Each number is 128 + 32 x the weight over the matrix's rms, rounded and kept within 0 to 255. Layers, rows and columns count from 0. Numbers have three digits each.

# layer 7 MLP gate, 576x224, rms 0.162, rows 37-78, columns 112-223
095085110078147127070188129154129119205085140151123134145154165170141147192111108172132119141132162078131170183097150136111160108126125117193154119099128205167158097107110131182099099101201120237106097124141178112091066088164127112131088157095171098139054126162113114108120146113133155103169085105118188091131122112103166144119070122130
045137046130062070109160188139122109155100185099164120103044101124167158147105108129129149079118152143155183159059172192132112118181104178155071125137166136169074218125129155122151075142106131063176109127131165158088094145139118138154151115142138152193100126152148144181104143155067131054151104109139124081155106115125131096101123124120
139172166176144063155148087125135116164153143172152176129159149142108108168072154122154101136099114129104106152128183105139134165106123128117102073130169141151111154112107161126116115142122162009094127126125091192120165144084106107081120059115161076115189140089124109125097162138153160102106085118187163108113136116116164108122129093110
126060180144095181090127119147118117116141160121104106117125123119162147166138168112121111150210141084138146198107174100152141111154109158159099151121107131147121180108117139197110139111117133137096136147113141104149114126137122061164147160075125125126121130206125084111098141178146135173167203129059148087099124110126175141169067128175
125130141115175136188130078085123109119104120117203092162123137140093090125079148079108133160175120130089156100108124132123134233122147061109122176087118128083161104147118085166107154094117113091133139165108081127088164145132130136165085147116152117134101135110177108111055184146111176116114160142105130141094140095142075177129101115170
074081139105118110151111098124147111160127187121099146133097140141088079130117039151193126251128135083213155183133156178063092097161133187145105151142119148130188106116159159104103136122100114141126144134121127138138113138116136153152134099163122069157116146124119103116115131144134117091111159155091174110199092144093174116121146128123
172124148085117120145148149116158090143161118141132095176046110148156162122142107145205156106126149107139203135124099060123131117122162078064087142141149109118141131160122171159243142103151093128090142165125163100160080141125158139103102163127164168093171127154180138152067102094139082162133137133145060088215167131105090147161062182137
081107181118157116141123157135172169159095106114135143082080164176133059085164090131074144146094168145149126162111098145146176195112174065153137107139104161117095113110121120124168139160145209099105057132147186148069154122116120135115161177170100127109160122187124183139102114120167151114040141107121131132066189117063089116170147138060
144187130114200134115191160106121065071091091128082152152124139130079134121121156160147105124079153108143062118116115106150163121155103069172101133105096158163088095100096114128130083134142147112135162124171194169132128126129149167097146184140173151170098132129107095126135089135118154139110169142118108126080143130195130094141162122155
095143108048100164174121122077153089134118186146103089078110137115086102088101124186155087167141188147156091134117100136138101169121122153105157126205117150121136133170107147163117150089109123120121094145112154116116091111152115177084112171164150107141165108134080134094082178094045114141114120108097179188139162085173090171119111134151
137071127184144135098104099076113113111107142084130169105043093063120098151102143107102127138116088131148109140107150106182131133092146080113125126097114106161098133138102116114103081181172103108133099176122134143089102122101148116152089184159142100122114131144138117182096104091125151122137166169113094086111123157085080146100091142154
095127140127124119107154114134162140125112104074142134174160120134132145116166166121138102168098185130128127130145138207103135118161162178119108109169089119136117135156122095147124086113123128140113090099170096111194180142145113149137202150150177121093119125152137163086161135110127096123090067168159158106110161140118131137090160100120
145091183146142126129098099127144136088077099116084149162106132108132123113166137112126128133143147137136210149166192154153077146143141147120101119133109158110132078091127199143088098102177087166119116151112174097113108152201155118116066155165125156118144173175171124135117061166100109121159138056144164137182182141116125115112116106204
099180202127162150096151152123086123087136107160080086133136090164157113178119145086187122194119133108150132117137086124148112141078131048121146201121104149112152107143158101136125142133116199109116172110105118133156110130105145112119085117116145094087089161123066107160168135104137138143093134109113133111105087156141104137123098140118
146145159116155057180100139138119107082104081165091149153202121142125127162116142105121171127134115090121146169116162096118173130161188141150126110106114170136114123158134120114126182141100121169099114162121149137162079108124111193127142166226062112156151165109149170129086091164076093166089095132141106171064176112134158094129161157134
149154121108134149166194165163123157142076123117111150110096106122095087194156119023118113090134094159095155124112147148086116067149154106115132094134106129068136120212114163127158117155099114153175116139123109098124113131146112136079093165097151102118136105079128111119087141143162150183147098164136158126152156106150163122158118147120
143101175139085113134122138122114173128135125166123152053140137123132139069092180125154127137146097127162181159145142102136168075149175113130087145076092103086165136127137066119132137112089083106161204101044157115094155161154124140123102123114092140145175124184132156130113139127106102137098118148112103097160143083098145056161119107164
123171184125114154168069177095183153135154113142147112112113154161134114139150149095111183106110168168161103179159156145145171092131169142152175143140133151122133132158141151092136093096158090078108102121117120166077102111165107160081175192116095054113143122145182152091143149123166178164127126133126099138146087186098103114123163138160
173179111129188091106139125097102133159119191201117108166192127184091105123083199137133140107107118163158104124159103128123099131125143123155127146093165119173129142153132137155115106150090160136100143141120132106164183137069087158118182094138122126148084105092087066184169111139074144141141118174093130092126157197099102052209181127090
134147173096109123140077129115117106147167084186148127092084129143220084188168077126131168142103156077182136144117103136153133130128118100119177134135145126118128169135094148176108170127109126116113058070124133102152174138071051132115164125145084159111175106086061162162127151148176126155202105078168119093077158110083119092102136113130
140172123094168117173078155141134153119123134153111113105158099153170112101131127127115098118134134155137104121081097099133134130174106160121086134136112139119092140124127180145174141151179074134136140116182150184077169121132169129159188109120109050163130174126147149166142096128165114100103116136164099111070100115118145095103122167092
150135183117112165154058115145153143071093098156098125146074102121185135133113103178118088146148157136116131128203116126124169104136052117095128103158087083110094188164145180076113160094070083144117152174180121119105133143144151181123118172151099100079156137173143107124163127052154134117136104149193116124122120136135106073135113126151
147138118047196066184104084106150081153159110141128089141171131130128131140111118156178150143143180203091161118122224107174107076090154088109131121119160124128141070150152101161194177144157197128176150095177154153095140099111069171174134124118141075131161089138175141148127101086137177184093139112066157128092112151145091153158162158132
109085113137138120147124182067097163088157133117079157183113130197143055083116165217151157143148133164120096160118157127183143103117204097081116108061144152182134101097137136170080133151218093115159126138065195130139164117099121156122100093165082109177097081112128119113211151108149136082151169089085070113134146115117054109097116180129
136120114074080130114125159112055153150113099158162134061128138148095148132153109135191079129061156124130153091115160169108082122153103107189116176116105140130153149151125075115121108119119149211108163101128165129115133073203123097120187108114105164160149157074129048145134147158114131129188170115135156132119171117128144093108108054141
150140105163157129132132153160133111166126128133152148125086135138103154106105150136137146098143121196166119092144152135125112160124135098134115097155134116146173143108083168132113113150120159135150153117109103162127139109090133044033152126159129027073147159112153126146175170147131110086139135102137155128160119135133097064138134136116
098058156133131114105093170079123134136138128120142111164116077124137131144112124136127173092189145096163128148120066118089155113139125158098053098077098105149103092123106099063141164109126129101155154135058144060147132134123081196167115134093136099101100111138105124211078140067108154090142141162061139129186121152176167091131081158158
163125105100191109134110064129088123122112114113105138097154083078157168115109173097132129151146110122116112191105167168114151112144108118121120169181106153177135134115117169153120075099059151157142165047083156092080139134058087092142143151085193123174171115121069130045054116135144110107190168163125104117211153193160117046146162163160
102073118112168158117141125110149160172147141183040139156158161147084185177170110096086146117173163118109150100118115134125159117104130186205131134107179108110161134141140144081121122094145100170135176065143106167122123176133156165137103084159092128139077154135118050077189140152156151120043147177157117208128115146144140098164098130153
154117136095155091134100152082083131140107122077079111130104087146187117116170132138149082176151185095150100139152097095115152115134103104131145088158086119084084168174144077101090138098090172105107117151104168099055143109122126131179125137151087174131142137130141145148107167122117160116101127135108076082109079149114158158120139110067
163125179147088153079095112070176148120088126162130121120161099149069114195130177083152134134093077149151102134103124128139139102180105134081137122139080128153104114120085112093124111100145143172130126133108168169078090068112115156157147096124119169108159106140115175139111122116087074140101070085123081144151130124113079077180169068128
074155144138092166146129108120145140113137118151182128095119158085106138086154146080141112087137128167159069143097092075174148148151100066183146115085130131148113152112148154153096183105154089188168122126127147142119104112146106143112110217162069169091121158152182137168092154099111085174142119159128119060129125114100145135106147063169
107124137113143164110142124110171111124121144171129128109120100132075126102136109141209123174086128103160190152126101085185141131088079157111081072127116118116115073175132109174090118140107144156121174151155126168125159080167089156047079154171156117132112135136107117129143106107158038167142130159151191106149083145098076149164125067093
068097128124091134148189183155122201210126132118137101038124142104137097132106105122105140144139158076151117089073137117140122119099105129127108122133114153072121154124107149163140085162138166079088164137101102090115119152128117102092142105153086114225120188103099094172059066115123150100169071120132096117110165076074076099168115083154
109141126032101095149082100135065078122115157150125123116128170120087106142117120107169103139102081101138144135189113163168137215139210130134112122123172122113144163186083162102150086077083156162227107059098143116073135136164143118124103099109129153097124061152133163155202100096167173225078192134097174125183117153100138147170114141124
095099098135121073135126140112139152070113128126102095122124144119092112151104155146122148235116139173130046110149130094129136144129146148019149134089128118105113150129137181145117098096121145100094114113137149109179092087204163185204149181102100164092122156100065122074133088140133143072112154104135127127112167120123154114137152112143
117137177198136116149147160174114084067109112159109149149124060101120103138146113139090107111141160158121123189145113129193151109152100158225143098117114127082141116138148155159136167099109102126169119118135110122140107094130129115132106119042160163111094145144158131154121158125149164121071193100154173135089103086129112134145141175056
163137216091148114110097177129174144144108128148168081161139105135105134122097118096097079085093133100143082174136091090102134185121077171123106112146148143116091132050106138082133108170123095152117109141092164141117140093123154145131098112182100152113113162192145115070116134132120106032118160119116133093128172128133182135124118152094
135107091126140159133139167111130061128094129063140149148094135165121189110134122128088207135191127116111153074133121118096089162117121153085072124123120153072142104124162120086148150077100072141121126131098165116111101150141096171131145093133165154147144162152128119157114161111103081194166167117098173160150152147122082108124148105174
115163155134176133128143079098139106098096169143111132162108127191076118150096115143113082088180231084116087139160138090113168152136098137130102127144191154128117171126115171094122082207160095139032129127116083201079139122128119143092120125117081114076146141155144110160183139145135066084120128139149152152086127089139157144171097146148
154131120136133130118123132160175172135130076112153144131127149146129097138139140090129112141058160114170078110100131132175173194085143098094051059073125123148126127124147080110131078172151162157152125160161152116108110109072209145172119212138142175119093163140094154156177141158109130098104042142124109168146131129164155156152125148145
123137119099108132146097142118101099120090125125160159137155061088141171113185143088167108123132179130145079132162139097168118137196103117097149131088115205097175173084097135132112074170119102122072145138172094092096097112108085111162164129153088112145118165167105175127112151184211119089119144111093145138130110118132111137099141100055
# layer 7 MLP up, 576x224, rms 0.166, rows 37-78, columns 112-223
162091091136115144142120145111153164122155199135127129150114113119213114130160121084156109163128122138130117124075105096122105118169154114135160129133163100154081100109143133125105156141096109133134170103082065118133152157112092110186167081152134147104104111123159146093141138107167039104120182165127111091110170112158104084170047055116
156105113066099139064109172151111082110151165164121138139234057092056128037167147138154121108142114156135060122139176099166108189183137112129146109136152072123205142148088151155130123140167145212143128149130141153129078123126139162073089081135111167122129095122084117137087169133128179179133125155114134138163117171210148149138100130112
101107126103090157120150071135096113099140091121148139127122078089128159150134100117153159092119133061123151166133135130067158140126188124143144099113115107090143167197106130166165088118136073190099119129086076134171071170170095125112123158175114104118088156125081100143134134104112142117147144073132130127174115134149106081119156149196
124089179150137172126134121110135143064130123162112151119119125074094108128099134104158080172195126133122098133097122092171126124151146150138139120105102074201112126119087108169180108117152112113104076112147108133117128157116105117175073092050192150148097153140164150173168139129135131094147100134100106111165133135091126158090084125153
173124090135109088092143158171067028115113098133135089119148141164133114144115129158122146118091139130154119109107139148076139073130135108152136113104177066067128142123107093147114113148104138096112115127119128099187099124139143126095196145136156120132117164115199167148195140089129098112121141123146138108135118150127127161137126141113
141091080133131178200112117130171186119107121156105150102109143117103102132093112109088135126064157099128146122144063200112112106072111125142119124111110135097121081155153115148153117084114090126104095133157176119116062104136102142099139079138087151108133146115151131102098163100082106169154117137105150103130200116128158070128171123155
160123122157152076137145132132193129164094134132108119151117113127113143130132101156128145135078120123123167091133167107107093132062105128124081128148167168147139059187097176136118094115118036146118157112152137141110137086118113199129141156118165147185149172103161216146137107087102122077178172103127109076167112161104153170093111152157
144194120081089127138150102123112126114112169102183148154114106127164097130131118109108065097142098123150094103144185140103118120122156147132105137163145104127142210182092191146182101128103117139123162157176140112207068174144131169144165119064141140171161123092119155114114074095116213216154097128102096106058083139127129149109120135133
136163107083108094138078149140100109103131092133116055217101099157126138107164115107134153166071147153096078166129102112122126165140089144141136129142121120158164115127060145158187136149133119068116211103155170104108128119133135139135141107105160108087122184136121121132122089107176123162127148140115136099033113157100131153159145115182
155136163062117169188155129096138188153123163157122125167122186135124173147120051150104081160164122162139125144174117166137082121158167153041127151128180126113130123079133147116112123109137086186194173149121145200145191137089082152102078152133139106125118094128150030171105166130154132155084150120109144135164161159155052147155189136186
101130139165115106071172148188120109101133162096100139066153131151123147160104154106077162095120105120112169138107133171120076186163137076122159165109132140110129119088142098139094176137130134127107141117136121155143158104165128186090133094119077075193118135128139150117155092122121132106106095146132145096189070153149152148170073102150
148096132112160135154097115112138114128090085123181164163102105171128171140162068211230112135118078184128121128104165131132131150121107082129109112137169142110117046162090111143130189157158132143120111155087198131120183176129122173148120057175066130124140125118097154101122068148156142190162139117102168141127119106139146083157232188085
147131115120137083138077106163145155136073101130099115170113184165100125112108206092145128156127161119068169080187149111149168110108181104136124142125112134111128122104145122118082136095145182129186113076126165088090082146122111160164098099082117176160085156142088115116075135097129151094177137118175118139155203141138110080103095134118
092122030055136103148152120111101091107190139133145155138143089123114143105148094105093079081157113117103117086141084082140114105111139188079122098141162145085073124090105133102177148125139119172112081157149115122119087153118104065154151139150147112139169094158096140170106077152133118133124128117106136103119159146086080127056142154133
125159180118122111128108130130069137143230098153081167185190102105082168154109079077138149087086114065069223085132111177111133132137115169108107082085105059134141136159143081136149091132108178134125089128169164120170136155100108118153157156136154177150140111121125114142148142126093187189137080100131113138109095132081177118113127064122
081122140163134133149112114104098052150120122110155135058151126157148162085058159155114154125174093165135090118123106127148084087134117099111140135112142124190180126089124184143113136148197147158079144164135113113157099145093117137170170181197144146158102137142126147108141173145157061117118193149109102128175121170126117125154161075143
106149117089125197084132138158153121182122159094105161068151068141209081106058107119085144185114132144122199131177174081180123085158148115201094193193096095103137056093080092126144131111088098158150143095124144155132094152147158128104098103121151104101144181169146159083129165141118080154171099096109119108085090091086099129218124117083
120133079116132116155146160163103123165155121129092109098150152072202120054140107156138169171192126072101089044022123238108128105159052086116136091137130145129076134137120120114143143067173180197146121157083141130226134069135126195113117112168150076150117168082106077130135131069152126112102117110152114177106143166202140105108120166131
110145131094119122151165134181078136117092098109146053140122121115098145079172131119128183202138090131221109120118157171160155073094155138164102060129133119077115092112102144128109133138154146171125073167095095066115154173162119149168080175140124085086109151121140131133100115212217062101135111084126119085146136118131158139094138107121
097093156089126113101102181135075120167138131129060127166089089209093116150079156112132126123066103106107123063149197169076125148119136128195133152148152172149121113159126159115154148057149095127116135118132101108117086084140121123133166113138175059131118107097114132143158118122129179050139109149127151112172074070188205148109197135130
070152159152122124147117123184130108201182150153137164042101101151125171156149135199096201067178121134134144139133134133149100065080155101141114138096108132116173086180124155176153136170095145120128104121114158121152101139109111151130109119183060161069131130080104165149139155116149087158185137096118103161116166133159121156110115097140
170144141197154121114150152070150131142177132155079172155119135131111111135123092156141119151170176066115136113104132141127110128053130128077173096072205163122177072104158101128192120129136125115121099105095145114151081164123097091150181083175152077199070109176128136110093120122102103160149093137086146111102163104113114080124196132112
102135133136155069164102147163194134116110159160090110163126204155138121137204116131126138131103046139063084096115159030062137072129103142132104170121174120104091133100180204119061109182145183106093064137140081027153087123132183116125199122168147204092111106165122109145151075084104081118114123108160090094107118101112128029082105067167
148148185107131112090109169173148111130153116085150074071109138115135137154118110073115162155108123121153148127127074130130103140180146209135121148176119109114087153126104158134128089136041130151116140123186144116144199112149171132094117105029139139119110120098157126191133100106194144068114125117120105167060149138125142182174117106123
144093126124148145173059161200097166149118149168093121157104104195144133144165106141091131112050172140103074109187171131143078128053159111101098163169158181115124084104136087159152122226143136128093142146096136147137132104118120091150195133126102131138122157099086095233143113102107127140124132134133170175104158146132160091112128127124
107181168071177109131154082180143107103045108135088116138158195092120161115145120078106148107103113135185127151136090133141166123164172130149150062112148121118094140159115155147139149159137091148095099150166194148094133099090149144124166132122116123103092082045139122110117117096164137147174114109128159157162096147099132132142117156139
129127135173113146152138124143155096162116139148117119117147147084158116142138066113119069138094136131184125140150109092125071118113128112156152115137081198142116139131163144113163141097146126115119128161139079155148180096164163180127109106088139162219160119128146128129103174124152128107094139139125142078146093115173102119117134184143
047129088148167095161165158143068152159133138133102087114097122129136098142127151118112126137139081130140176157108207175090160125114171172082145125134108142176100164077133128059124131167117097114094110185080131112132137154135150150127200152176101130133130032054145142126152115100177175117097177132112133142133106129116113150130124127194
189185165155120115154153185126149107081109146160149073116118229133100115102135156155143081104119098089075134092090121124098208091160104136173160065097129155101157080123143115174132129145183135117100093074087119111085097117126204141133123117061150167141147125068134110157145116102036121137072099086125095162160156151129055158135110183130
091130114151086126109188144121083065106081159055186135090121130159119127204118157119135149093135090130146180087143167151103135136186109080135147100099151093164134086140137196167157101121145137124070138071077129133126113159138113160129080122122093154103215229144081172172064140151147109132108062100140072145137141122099111063119122091097
163134118098147057168150145062120151067147149146147111137118112073123115107155094131102164089125090190090135100196176179159146129116168154166155118100120129147176145134174155136159114101106132123107143081167119120140184173140155129120156119145127082126115105161111106115181105189138102141133109154114175112143182136108126130138134153114
105111085139172073103132126093122148129165128159149112111072156167125109122091071148143112143094113139111139195100135161166130118106067106137183151144149043133125167134169140103110122159124113137116110165094140116117083141126140163150149053100144146128084135093139126139128162151110099180144096124140068094120178121176116143053137125141
078162100164153110140124167085183128106127111131134174130122109141029115109145105101119120148099104086127136198085113148110093136138120072151084068082147137111154154155166169077135139084171139127085141110151138122110127098139100121157133112081127115102066104105093119146108180146152117134121124154088153105172092135127182119098122114108
083115107101157118120154070083094125192127159073119097110111183106135100148154111148143102143174196156138133200183148156145102175135068170200086109093144158102130203179132080080142143133155096108182114148133076162103139073130157109165122099148122116111184083165148093139135121092093139112136124161049134100109131112154100160146159089171
084216090195146122117109085176098101079155098174095131122153091167173145167109113179187111163160102152083193143094132169105165120116073177167120150136126148107113156117122079081139086146144176108146181102111128124093138149092101065123117159090152146132158157128146189123173114232105097128124107132086170163132083193087097166124133119133
146127156131067115152135137110184130143119107152187089127141083110157138124125102091144082150128130153109114143054115153128108112122078137068116114098126040147119132128181118146109143116114123121171145158120109179116104122120155126173142122066121107070209107098125090134102165171143209091116183141108123121084100152110153149194079181099
069124083095134117138126115113123150115174147132145091107102136174165099050170091175098142135122134092094149198095163135080072140157169099098159136124088065065151174108097131105143131106089128132107143192099089125101108156139121150115146191213121153124185075109083120114148133133122149103093108105156119095146128151084130136121063164128
094146093102163107128125086104104146098123142124170095089144120137146108107111135110099073190128127118118142163122136158139082154151122083092107163145133173074061175126146096095122178178091151110119129113120125176068134175118154108115066136096144151189158111153144063131186206142110125167158155127085098188138130144106107160179115159070
092160159163107092178132178096131098100140146134082151156140122075138113162129162144143124140052154128148134148126119092132156102162160122123132143091099100161185100168159161124117109162105142153161079117112086111175120174175127118124072133132103110088111112080124141096120065115101111137128119120149104167103092087097157148166097120079
147149099109094111152088132127175088125139148147126140112209160113089127123109135119171079172128161178156158159143072098136128109166112137112110106121142047104170158134118104223111105089097196102134082164091138099129082133178172143206102104110112104124083150056118181169086178102131161126148119139186145114120127085103124171151148161128
158115139079159146129115124129126084166141159080118098157134102086118107102125160147142155149170135092123198133114123133175102118163063150141125072177128091141100130135143150078109139164101060148119121100148119148172102104138116100096109087097137129147168131122118134113225057129088107162150164136090215070124136146097109123097047086095
178100095155149155036081129186112136090127129148108145138080114103171101161111059123095110125184129100110171148139075154121141158114145102183153109139151073093084167097091142165143120148080146197083127195124130129105166124095108134113176104097154157148137179130163119146136148161090124122161122135129112121106151147146137167136088128136
# layer 7 MLP down (transposed), 576x224, rms 0.158, rows 37-77, columns 112-223
130125106125133153093103216156145080112091145135122136071094130150099125174094116108115200166168113117196115164160144150135118130171126099138075193132082159163166111165099138135107089151181103167198125124053154117121141144190165123097135120113109117135116075146126169115175102063132100175131120159141102124149050107111154157160150134129
162056154084130105101143143103200067089169144139141157144117092104107141143136077133104093172144114195189164120167167124102161123122181057165139101080136196137113163111170158139110113117114114132105076101150161084175116134175186231109121207052100067090096076089081171167112125133113113162135175146128094181101141131183166104120158132123
126163158146177168111101127135160157104110117084067191182102146140122151120085136124117159096120136134126129112137140146136158114147163128138192155100130129135141150147119177157120097122131147189164132170131097156190122106134133113129096128100152174088129135102107140068134097165153135095113128134151112116193118146079130154191096099127
119100185122124096115116129189150127144143120069177111135151102136116119133083115142104110184183080112063154144153223134106164151143117104120129088064064125161108125063105107129124206102143139123117116125135095057119110137080137150159118132101142041141105148143096081127156126132133143128131159103101143156163119128168169152100164144148
122103156194112130145142076104091162103130126125119105121143141118192045139153155082137120158079138128170104140129056115098112179140152094143165135064126139118125102087171163148173082106216101161142132111087122156147166169150150156124155183141224145126108130095145087143185091121180146150119167164141140110164115118138225115052125166098
172088124111119136092091194169112125087179094117090113140144141115120086068070099150133105140150140104128123144035104134108110165142109107093134119156140157090097150123087152138152138085091168108126131091153158073140158134127142110119092112151118172131092146143136157168096194094139143142106153093153141103143151175154112137114179128157
093110130123121111124086121093135149118123115088076044143084158115113082140121145097103136102151153123118130084100128104100120134083114183067199112157119131175105144136094170142148144069137069103046130110184130169145147142149117164130149186169135092158131105085136114093082094081124137123125145135102119103092149077124164105102128105127
221161111145155101127123082125091170065163106129163131122103072159180089169121145102065118145130145154109109124132155131050181160104125098085133102175136133100134175129118074160109135137100093151165106117170133127162127115094215077191101112174135107102092147061135142073158159099123119121086080169114130147140104172149149150127173135147
150123113110119114139114120137090091079103076075144121089104100160169119115094109140164170096077093122083054173109131165161132170172130166084135194166117135179100066139091109129079111141144108121136146108082101109136130121057140167152124108140076128100115166104125144105144202167190074153180180076155160158145109107137167113128129120123
166126171105126172118143101080134103113102193091102107153147148125122120068087062121147110150164102099144096140123075204158131113124190151117111174122152123162160091099121138152119114111137144151156166135142082131160146132171151148088080163179183121101143139142115075116169138153170123119128092067105152216166119192162086171098182090104
123135137131143098150045131153090154147117107157153147142179082167108105089106067047155123117135113097117122105110175154120119122094200107086179116083133098166167161160129101178135149097156143099168205118108099163118169145122166132092176125140155122114125147131173083071075106140129126094077107152081145115193137104107155087178129126145
158111111064201111107125161124107107135144198079101100154101169123192116169155082098154153120121150110144122067133147127133118128162132082194132115120107178119137099169130201158135105120119090025142161142133172030176120155061133124085145113127098113118086120143155104176118146125144165110150193118143133212118101130130063127166080121167
112142147115176119070166142094176197154107069128122145128123169158163159156095157116190145147122145087120109143201157091114163145110127106097101097128162103197111105135144178106102080087088122136103129123124131135098177098113078181115110142052119056093069116137154140148109087174109145108180117159138120151115181172137181049108126118107
144122047148148151073162108130072120136081128124085095170145178122108065099115118109168086099128097125170068121102152107135169078107135149129107126136115107128111120102146169185162143156121154112132169112126118188096122180140088142138112106157075101124127132165138135176100120112076143144129109056155133189107123128138138147107126080137
120162144121047064111105128153089102091149165216130102128094117147114114160096178114110125104010168134076163126152070135120177099114133115151066075121153114176131174138179073131048074093141130164117089135117143140136098111081157133058113158099141074137152116186142052081108135086093130134116099103157065090167081161138201150130185103149
087120111221149164080082119119068077116086123089130119120153108147107130115119182169144117135120040130170113181163146100114094171102131179120176130147113114205147126095152167151140112195161122177088118113133131102114132150119051140109140141160065119153171166111083086117210144139193175165104135175112142147126156129132121166088143108106
161120133163108137094144162139167121212117145146127057124160126109127123128097142067183183158054187129142144126217158137179182114141126114161104166126124087086134118119128135100180129083088117128109132072128132195122145133152098082130082179170078096123138150113136148135124166095090094161122108100135102091147144108084125095173131138155
124129159162149102163121136085148142141125061132145092149119175097133144109131172130109132143158104108158092096124092094068107115111157158143135176158089131167128096064106123124157156132111116124148067149075123124119161104150152199178163122138143173125104112094113147143144128135101123062101172128153083130099168102157119159129151121168
121085084089187141148166124130213125106107157133154135052071041125193170116072193136115179131180140112147108171136154132111134161127146147116055164119140144175153083126203154055192092099085185122126109084102152139103126098145097138076194163125082134160102097185175072081090110153116185142135106089127097136123110205109112102136137099170
108136120162121129138137030155154182131159125104092158068102103078080134108153091156130149163172130187121146148105141113143082093077141118112151157133117134137113116129184092153098117151083171166135138128077143125135145168122176109106117191140142111106124188137172169105165150132122173148125156152137126128131141117172062129138044144091
148129136127101128119104163124140138168173116124157146155139049130146118141196166170168142155101177102135145091171123120096191140117106130126116081103168083122158162122148101147120147149178146123155201115134148096163113172102069126135155104112169137166077111155075118190187082129148115103145152102169162115092082125129174095126095142110
137103088085134088133134143133173178155112192057115149161107110151148171147142131116117161110160115117177116162159128157065145087106151147157153146135202130131109157116122108093113072138139084150114079099137094114118124115143135171158077100113075095148143143141135132139120141148064128095130089116174119130136141105092120128127091114132
171121126090122143146095180116143084112162135184161122168141162093125115097098086113128121140132110166098119111158100098135124146123171103112121091087149140138130085153111139115147128100189179128137110139171146087116130122119122094139114195136094172152161071179138127142084106133126091184086070132083125113157122141151129163147093156081
133089096108188075196125131152108171111084205144090170119182137158143116145137085154125180167181076145113105157129083100120153142105168113149179217068141121138115131122093140124103072132150123182138090129112114103142151134128148097099153137085126080202180142111147129125155210115156156091106163130147104106129102136157050141172043158153
100154133201154127134121122180112147094155132095194137086150093111202114193180084138171076120109149159096159060134130124091100151141147162103158085106181149108104127097162153133076119149109133125096132126081096135142135091163229119117195118117115105127111182154158131121116160143080197123138116185125123139166158112110047168164074098111
153137059177131144136125127133083182104207079059101079120084125144112136129104148133174113121106118120091088157143120145071130123074099089090087117138146163225126122143159152125072084130153179105140126145094138094152120146136085150126081145105081083125146089117148107094102115125155149162076133173134102122082138124163152094123093143163
171169148148090076116146141099134134179180122158149113112152159141119145178156146081118068135093173160111163186086087154118087147149069114119130117194217158169116069116126124141142137096134153161108150131169102118116096132115151096138110095144129082156121185152129120081129098167172117125123087163169144062115134097094105082110116113104
137210106140116079110077153136181165165193145136119083117080129096124140113072137148185103137154137143140112131134133142077136103127149183105155157144168123148159115064114127108147198225126104109115104139126093157131101134157129150136170206220154006051140108079131150178093135134154132128143175128135105090164114122139141146131134096143
142038130183113159174132102112105176136156137191145115131151089106127160106135180137099094117187175168136145103166131109093134084116071146138145070123190082077234127095140093126103044138068119116089139157125085115170098112186131103103101068128188117153099073127102094079145102152096124149144143159177142137118160134129103156152152222125
109126104133153127163170088185122094150129146126127127146067116150153122101094147164104071109088160072106142166200120153131075128114113175160156085120144124135194135128130144175148103106102145110100106121124137121066095120091172117115125141107168116074108143137151119097094139133118193129096101074095056121138145097106127101103122109105
123158123131130058160080155107105096159157101185105094112107197085161131146150182125168127128072084169138196134118155143134141162140111156077194104111134163161143135120190111100176133158109134099119170099121164079205106150179052129126114167129142175133131145160120117156088111135132095113131111142194122119130124124116135092165124123112
116097112034201131186120156040119101169095084140125101139101135086079141088144114118074099083170096103166113099097115105131051163112110147126164105135113206098109104148140193078135097125102050141088106051128131158142163114171125179163178180167087169108110137085141124109158107119087116070112150137086154157123145121097106099110158113170
143186178098148169154096094146173153098177169118077154135103138077160160085132138105138113151108076081092123144125135102161109133076178080163113134130077094167184138202106137138125127120123152141135125116107137162084112159119138147131104085133171073114087160094130153144102170187154079082159145135136089109091164178144147144143135134138
120169065149154110135131137142102110097128157058121117138135111089139096140089148111162074147145105136059188131156135133113136148113115133167162145111169165115059128125140139130071148158175155154132172144123108154147140052146127134151075122072152124098111135187155131170125145074092089166160176089130088137135140175157176085137095102190
129111125111122105190140119226105138134099078178154152099138127165152099152164102100163127120142103127146124143134123098117156146114135140132184081119140163098082161132097074183122136072121090156180083066092112096118091122134106093129150202073153185175148129152148142151127138113102115092197121133144116145171126146129176106158131192122
092093086217096102160097076134174219176145111113087084200172158144140031084149113184053113071084071093123151105151128093079140103125108150157173123099109167126161150112149126094069089159156140136131128134147134162108101144111101076153071141107173120142140143138130138115153161152088166177086113122179145105086131058101133091149114115157
172139107106126140122156113128177106143127176041121121113098164072111137144159142181162159164097117139140115102095141178104147193090108090093142122198167105157118118147152138126118157087126148128074125113123147113157164059191125094138138099149093141147134154114074140167114109127081171147151064155143051128114159143064109082121128146094
062214074139095135150125116102164090103120072114149136137184090159130141169100142134162116119125144170157093103133130125171156141135149150119192150097162093124090092139138148202114097148139150111123110102174124146132146092150126127142161088120097126095138145111215143147124152199179150176159119146173104118137175173102105084084127166138
149095105140111146129161140122149071112140150218112125123113172135139084101120083133117126116119103152131134103112112140103147106090109148115074165154096140161181119132149123098064163099174080091130116124127143114115141146131149121140182121165154187144125080107080118146156150119173121178145113185116148126107130165120111099130147150124
129121127104153130114162077111089163097098133121128163172065110165125135143107115187092125154128181079102160109125196144185151149119131138103130119142128155171124169118159169117135063142157123082070159120156112180139172118115121127082131162124085153100081169145117098092151164157205130132130066123117111157132163102205148161126128154143
115099123120162155135152148075039070112143156135062135162141140104183083133113079105124131171098109176121146136120109078139178118102061147097096120138160110094141153163159146185094176137109074146114136129157129082141173155125183135129094219067176105070120141146083114101110154104132091148079092177141083122150161178097145135077138091105